From a checkpoint of a small transformer trained on Wikipedia.
Size: 8 layers, MLP 256 SwiGLU, 1.67M parameters.
Architecture: RMSNorm before each block, rotary positions, no biases in attention or MLP, untied embeddings.
Each number is 500 + 40 x the weight over the matrix's rms, rounded and kept within 0 to 999. Layers, rows and columns count from 0. Numbers have three digits each.

# layer 2 MLP up, 256x96, rms 0.207, rows 0-67, columns 0-95
496446512511540574545477479475499514438492513488486546494511507437573533502510485482394558526468514507492555513471560524456477447448485417470496512422539484585536461552509511514544477517523482508522507478519490505592533432475476455433544492509515455394448537526496499479539526473552560510
499527549493496476522537477477470479488509436505432518497470531521517428511471536562526469526526548500504511511499496442485400526533502503474646497426519572528534488483482459416517511520527444518511490535504528387464529520494544500436474516597489501532489534485554534460461449483502532516
527516503455532570512513527485490616516476521480505550537458526607481576513492501496512470534498534453532500536499528538530509437493534512495499586515549507563505461503441539491469451430519510462536491538477476495490501482549530459538515452532566529505506564457489562480499468583524524481
484488466497457572555603574504538487473492488519562509559469520475559531461498544520484521520551439486485533497489525380502478541502488530484545537499497530524476512491510542608523447429560517554565450510426447508464476565579554466491500484577511453514457449531490498509537534478436520531
529439543540466437494599494427422482485408554538491472504500497485470500497470488501516489512466436462487522460493447530551530560534569533499585580528497554569475460493541482519479551502495463453516507504467503532509486522516492458508429437440488437474478493464553523496497475519468538474
552509420503541471414511477479474485460570462570483459531469526552461499467487534504467506485500495483532551543519498603483506539489487457483443442541502478532468529506525549507555541499480440480475508550518482508511496485550559511457415555574492547526486519551510534487463456500488475462
489548474523500519517475579531533499513516500507419408467519655604432480530539540533530507464412572533534454532422512554414540518509415487505500418494500518483481541509547425538453531501507451477470497479491524481464429474462471406580516466563542477582407479520497505499458486540538463474
507547491484462539517423481470475467536506588494527506427459462543545561483479489389510555499583503460500498485485517445511539446457516560512468528509529497455515501510513542512528472553526452461475504502492484550478505513442463521582482452471494462503459498505525491586453478476548520496
517504470479527440530538501451441552482491566474460551479456558513581494432540484497485405431498505464454455527517503446577542514535501478522483492487530510503522473418498528493552494522447495451511462512512469470435502533436531488491466520506518504478395419507437493554442456563513468486
500436485519564529481586448495545479495486419458576473474504462516516511507464445488500457566487516533506448484515492623498426500493439579476495525507457484532457491500517511542494560494496506468423476485470425508507568533456448523544532490480517461517535578560526530584524443555476524484
482495475509540434496544535601489518492515457434486398470504528565518480487513463557504500506490508428495515458492519513548533485499487487509499506454508590534505499583420483485413532574537469476471526503525530504493459548492535411499477529498568449531494511528443473458497479525488492461
463477461531474554508525521560458493469568520544447598504533500464517511535477467551548466523503516495481548474520529486510510451479488502538424499360475469500524498439475516488402524422561478433498489521455448496488505499448489449542403515455578508443411465586555480440521485560508553494
600539535494519505431526470602436500466464454559512454526518487494464443508504548556483520554482489442517484534558559469506516613526569474533519474469528490471539465437501574520578407451508466549475508478519483507489505488484524483421469532536516502458537515543468520500490511467439499488
519468469445520426485531488483506506499531541454492470474597474473522431597542520582395478465451504515495507469512565598499480529506550527519551495472560543458485503514524493510540488475591541437473485530475493484484515484493458517462548631438483469424488482475523482498428564488521464516
552520482469481475494544464467531429457446511482500457522509552439588492485485485466538462546515503564444513488491513471554482479564450438454468619542511505525492489481558584505471467490501465537494500505454464480490525517512490492521473463455414523487484471462521531472446528498407407488
504514528519531498539539556588573510512496544487515426475525511473502590514431504505515572438525562487424494476467572502518525475526470519535565536485515585446490563517501553510495485477580491504499498486485422544452477535484505476504510488492482571471460442472404501470484592532534486491
494497509509600462441384510534533456514464492502478542498473390480481483502514472560434522491484513490487451452507511488457496464466429529595530479506438497511518541552541540503470542484495464493484510516525519476444471504461497490520515475484536540483484446487569554441490506479544491549
474531490548487458447551453467524500509501568478460521514512454484526460498582528518546503497525541507461518396468501524470525485490544440518537500519446496456514503461532462481496469513535412519487539513589533501502441488520464422547492429556499547547499577473477503523540467494487520466
465472500504493540527471440543499524464512539544549506500550535499515493554529543470449517377453514499477552540474512500524445466489533543558517548453520588471519408426491567557505461526473418544539494500574492491526463503433481492518431479487544471486525423474409447496506476476547452478
482493500482500481538563483532497516492509462428505428546547518465495509513505459572474470491551516545550496595442497566508520500479497563492504490487518492428492474499487541509498501433524464456562469488520501439512450569539429578488614455487476514528555460501497540509485488465529483479
471489543485511435436560465494444519552454520525512513531507503507444487413491475480492474523444555518554552524508527462529464503583544450518522510454417471478538532441519539441538476492494506541440456463537440518480420479467481513501467517472528588495446472474500509568524447546583471539
506510432539552471469461507507454607513492485517535487504460473432529488507537461512484525504560499485448468562560510559479436461487485512532399436449517489481515533514498535480483519484494493507493513403515505555436489518480542528530545504557454503462482492399521502432504513495486566502
508456474470452560501500442485562511467474475531428490504540555502541502454512448435468580456538474522483490431453494653445507517482508513564501475494418521466492544499575530456467503464511496463530570427549532501475450473538434509489463508562449447451453543526463553508465561447512481470
559537480445454522505396482528477502512415455494520467535485510450377516499498505523478505542569525515551446467536467542572468447555538449524504502487466512416493512514561462536466472509544542495461469528524453461490466539434496503474475486455589540501491529409432543505488474522520502461
486523586465521470517483565442506497551507489446458491461472567487514432554502478487514503489524491485493424493462496503519464529460501527507483442514531502501480446493476538576500510523476462505564519443538405436502530499483458566448536475575535508511529483507439464480549476509411530583
509524483530507479505473489462547536468510447532519461539504481501462611514535498468571440606589490428561531517468535456536474503469499511456554460505513534510555460475540449470498468558490516517493509484477451466465461477426579490472485543498460524488467560545454483518495482495469554524
473463439507549451594493466534529515498421483497516537559526478487447533562489476476550530464528484572527518505456508534526477563474495516428440534488525446528461481488494477549483548458439454525443459513527520493587465475584551505473490519511440454554439432526514490497551519472500478478
511489461478494533415496469484486498520491531478529479466536488519517522441479494445513534510489508481474525524517596505534483453487454502412481462548449508520496495474491408476513515542488457547464453479458554447491498586529508540478428558519536529464456555466500523585508445552453479457
516496538503470505499515530479529474486529527466465516476520473426453503489493491532577559516469490508521484488539507473554524540465520537459512462496498467492421470554370408472472514486509463478527473522496605436563504497509513460529468540492479540442499525520479516513496548521492420434
491400476523519481472543430489467472426502533488472591491529492475554459475459522559535534499532493531473505448505512462550493501570587581524556549449581551543465478417539471485529505450412503514496502424474488494375540482440465529514515484496553418561417489455474523443480490504462541548
514524467433471477490462559453516443546476485431519465470521444458526465499521501532438511505506521560470495484474510484499521546541433545489491509559501501539551532475434487494435460508425495499500503402552558458505483605495493531501540617478449472497447510495532488444437444533549480557
471533512537545463449488538479565484460561497486476501548484479500480493507476506500474514469431478449455505518538510521475485461510585477470493479477535494553502466454490493589437511461482485543518479527472489424461464448564453555426530620522476473455522469491503502506543492475506500576
438553605510504485482526485462514454497546504482543502500493483483413542542483460474541538523492509515491478530493509520520465557475464514511532448550490439479439545518475511561487468450565507526531509465554508536560551519461491515547501472529518435503484533544470572454517527494498477432
565428474516510515501474541517496458461505401456496483456561515490492513535526481595561463462501474531497463534501545557478529477503485511560572466498476595542444477501476538544557506522491414518467479523472561528531570485494546503403524486558537510458500544528460464471534499457479560532
519492529543466495437543541455454441466491520452517502443463543476537519450482457415497461531523454489475512496522564525539554479541536486569546539550532435462437519538446505468518497431442510488511482497513459548520512575530489515489503485523494426593442418519506535516510475536436489458
498519533454499491500527509463531396524534521496554471478551502500516517511500461490528487493453585480473408545525479553471548498546496519452501473545467534544477565538479554554504521522474561499503485470503505532501528497461477514550608449459473525479485451482514487450485449552436502540
483468594472640486457524551543504508458483596478451491471452485559489498446513517471515534550554464470411512542424510506490526458473560513534533427534504487461507474406465532514458537512568495503458547483472504431459468491453471454479499562505543527541501408486436489487478534473500408461
466442468506531481518463452476523485454467414533449496492478516419516484508478495516474517538510501554471430476520515577553518487472440562458498468464522489414506537493493438475454567445384523474431451458505487522520527518583507483515592480494452525497610535489455498499463434479494540403
488437487476450550538491498478517511511499523501505530497563524458537515510490457500502481494495498460450454530477462581491541561481533490502488522532454520429448510501530551535511444476468530423492518525468436574487566473463513502499507476521425468515538429494517470544402547497426551500
508492481497484526483431492564433565554460436460535517525437494500418473492463513609537455451464501499483524515490503439598480479556429520518502534531492484486477505502558459561483529478488478460446473535506489524485444488504486454516470512535490502445515492543489493475562491517573445495
491461526504498460517465511577503532491450495540476538497421595511586507440478484426494480454478554435541516464531526482521472504568401439553481507481463379551487444445538450425481442495529517427469454596422449490438518523559477457541525511561453422478518462438469470537422445459377500477
493461527465531487515497524494407525474515555505525459521409467562493514459491495471464477461432534516530493515472509401565580526529543572449564477527504493525513542515497419527515505499447590498490503560483526470492507492553574521487552539510523536542445496498522505527436472501487492480
500484539468536490471505497530444474536513497455501503469515438531430544497505397456480488501501505553449497433474454502535523545486477554508516568555501553479524540528447502459572495539451472491520509455476527442481463500446485507490440505497459434511494468492539468561503555515514474442
468554533531534496506532490532471520455453532505535477444520459502546492494514479488502484569412437452512436463432466525542459522389512489538519576525480498448441475490424435504451421534499498487566503465461527564447445557483511472493523388529516465494483586476469497501429492532534483481
467497499479551505485530498521526510491548571453431461522557505545524478524505512497613606552524467467521499438544514495469498463453500524490529498442538546508490491476520499488479455489513497494522596497502436504523504480462530501468514470516515460486469532529491494498546522505472597586
446485407499513519527492519492519489466508522540527490522412417484557439406581465448596414460528543454516570497484506540486484502448473568488457470515433451495493460490517476485517497516493541519463417500509453475534498554509580451406450519568520530449470476478453521569528463500562563450
510451525556534501493540478508488511433447421529473512476494478491542476413551520559554575486463542562488513527425460431537487454488439455520464502524506583531484552521479470471562479571451559479499536479466473548490492439557533485452496555469530463485416486502480485542474444478501448557
479522420439542434429461515503501468488473488506547449519444564523521507486514445588496433492531575464496507490484474533554513568486502534477543419478558575562525500453441475549476500526512536529461511571471512453543503477522511450460488442541473476519513562509504481610486503589453535471
475558446516479462508439503478511508493474455465505472543516509460462511519544437531476453498459550559480480475539571524424465526534468492548457505495547551514533462443487521481570588527523425486407497532548584480460509475502539516462418474539474529489553488457562534484520501474495436480
576492469509442473481404537478436530446535473539470567468465540505494491469492559507525502504515489455462493475433471503518592507534468493575487495567510526508525521482512508517493500557511598526473489488462472468487491500498500540475486458523547461496478528522478452461497500474471526508
545548540529540538468444550503490470542539484525557421527520503475549468466557516465566449552504513587486478534484517447529473550508525524435491443514487399498511476532526489505497500520544506485435557559479494492514601469404503483459548447423506491512528484495520528564411471504497499499
480526509496558478471540505503544525461458463498480535461442518468565514502425512544538506570456553434509446536459492469501459535533523486467505527547486522580523526499430512545444470502539512557463504458513553464476523532465476497570492566465514459472501543568486466526477484511499534468
532554514503479446398524446491483489524438584552549517510451478507482502442514470533515541472527502481488528520514477416465467492529561477543494511528477503530507497529551462466432504497515549509524520490562503471495467426472531465560476546525553530539509539480557545522448464487581485532
520461538514467484494513558543472489508538538546422600478540464487541474479532493462526469548503500461503485529536486496502513569442526442489479563588468486525481529467472502466506467562505507519504580592471498512480498473495516512528458467378513490513521452465458529514549520576513486522
486570494541523535456573474534526540562573493504482473445554449542417509460470504499515487491505455502473499531486476477485452460469522509475520511462469544522484432553463452517588429473515527512596507476502477532591523524486512541537509470493517471439454585410529578539494502517482541561
517470534502528495518438514593572491512519525464540514484478505463534457537510555387521485501460519471455536481507485498599495468513543472464484543491586431463507483508523523537441484622471482521481529521510507507456483518450617497483480427398526534462548468466513570556470543510472454482
536491442449515526474570505494513479479508446428520516572473463440476461502504480404479539514545426492533486582518513510547505484480499454462542429490441498529472427553460456534520425445540461515527422469522519499477526523558538604529472499466543509494498484529498535517474521491465549488
485519506472475441514508494453579489493483480493464518520490466475525513494471387457422504496493465459534464480499483507444460554448519594490531577548524438499501511559501495485450547464452420455472483513510490500476473541497498464468544484512484475427532464539535434542463452505507498469
543527475434479446403505524576456520467525536463416405521530478500512504469497477569508535512523467526460456514512466484501482482518468466465510470506499552519487521499523468484431484480459491467472523523453459539466491514555453483426511592425497480496445519499460509505462440458485522526
446547490506482448439458468464501470537470517520503604426488487429499491464480538568440531531543453484521479437491464454461526484538521557515533461459533487478481494490497502452518509509493484468491494477531510460487503525485467498536523498578420510426434535431577511477466546473443509485
516533462446422463473538507470446486480478497502536496500514541541518415491572520518628469485543567514476466497507486481512482514454479528499551477539431522429545484534470492560504513481535519496454488555474465528509433502529567546483483496482484490435504447493489578520436450534499547481
512520519555536569513520502453475529515472462557466522471558519529474466493471524504470562502474459502498478507456530463547493541513501469514530536508473452474490453430474493377497539501473479467500527549479555476427401464478485477532485449530490577509473484514488497505488511512467482454
516522498431502505511508487435481505569485536452424479569422477508536461514527464569569520540519473467431560484530474480463554534486511478515475535426530502429528497384482506454480580523468515509545488555511468477431443528497516418441502503529580572532470492474436517458477508516571508504
497436520471475400504554465533477497505515515564508540457538532502528538497492497503553520441487487413402574497456511512509510513447492519563543527431492482492442509488495410543580533516531541579499457374529431490568515514542455517494521436457489397432522454555495496544597534497459588540
465476590513559559512584556496585492415539563535400479529522525495543530537459574458515557575436490454501480452496559473442511483445598486448562441489525490498489515533473546550498459494565504525489540451546444482432508448489581533486457520479490513516476428503462492494448555537510520538
500452525521464524540502411471481476535506474508558462526492524518540468528474450469488522541532510513528532555529482527468498533475451502515569510489531553529551545499468482490451477512510486550438442503493576518487523519498511528399560498563558491540500506495500441477491442532487540483
514516480559549558497542528592444491435527497497479554579505522472491512485462502551530457561538569466511475483567513516494507499526353397517526438448492512481496462541513456540552445497466517476501528514461523505461514482472505538487470466485552499501546543497398552519463416544431519528
458471434490450503458522585499523488534511458503501507501533532566551559489465501534528420542516477487503533476479523493531499552357516469396569490499515448479504576500443444500540502498524512536505372497491498581474472467502519471437426492512490509435548550478529605489536496510498452473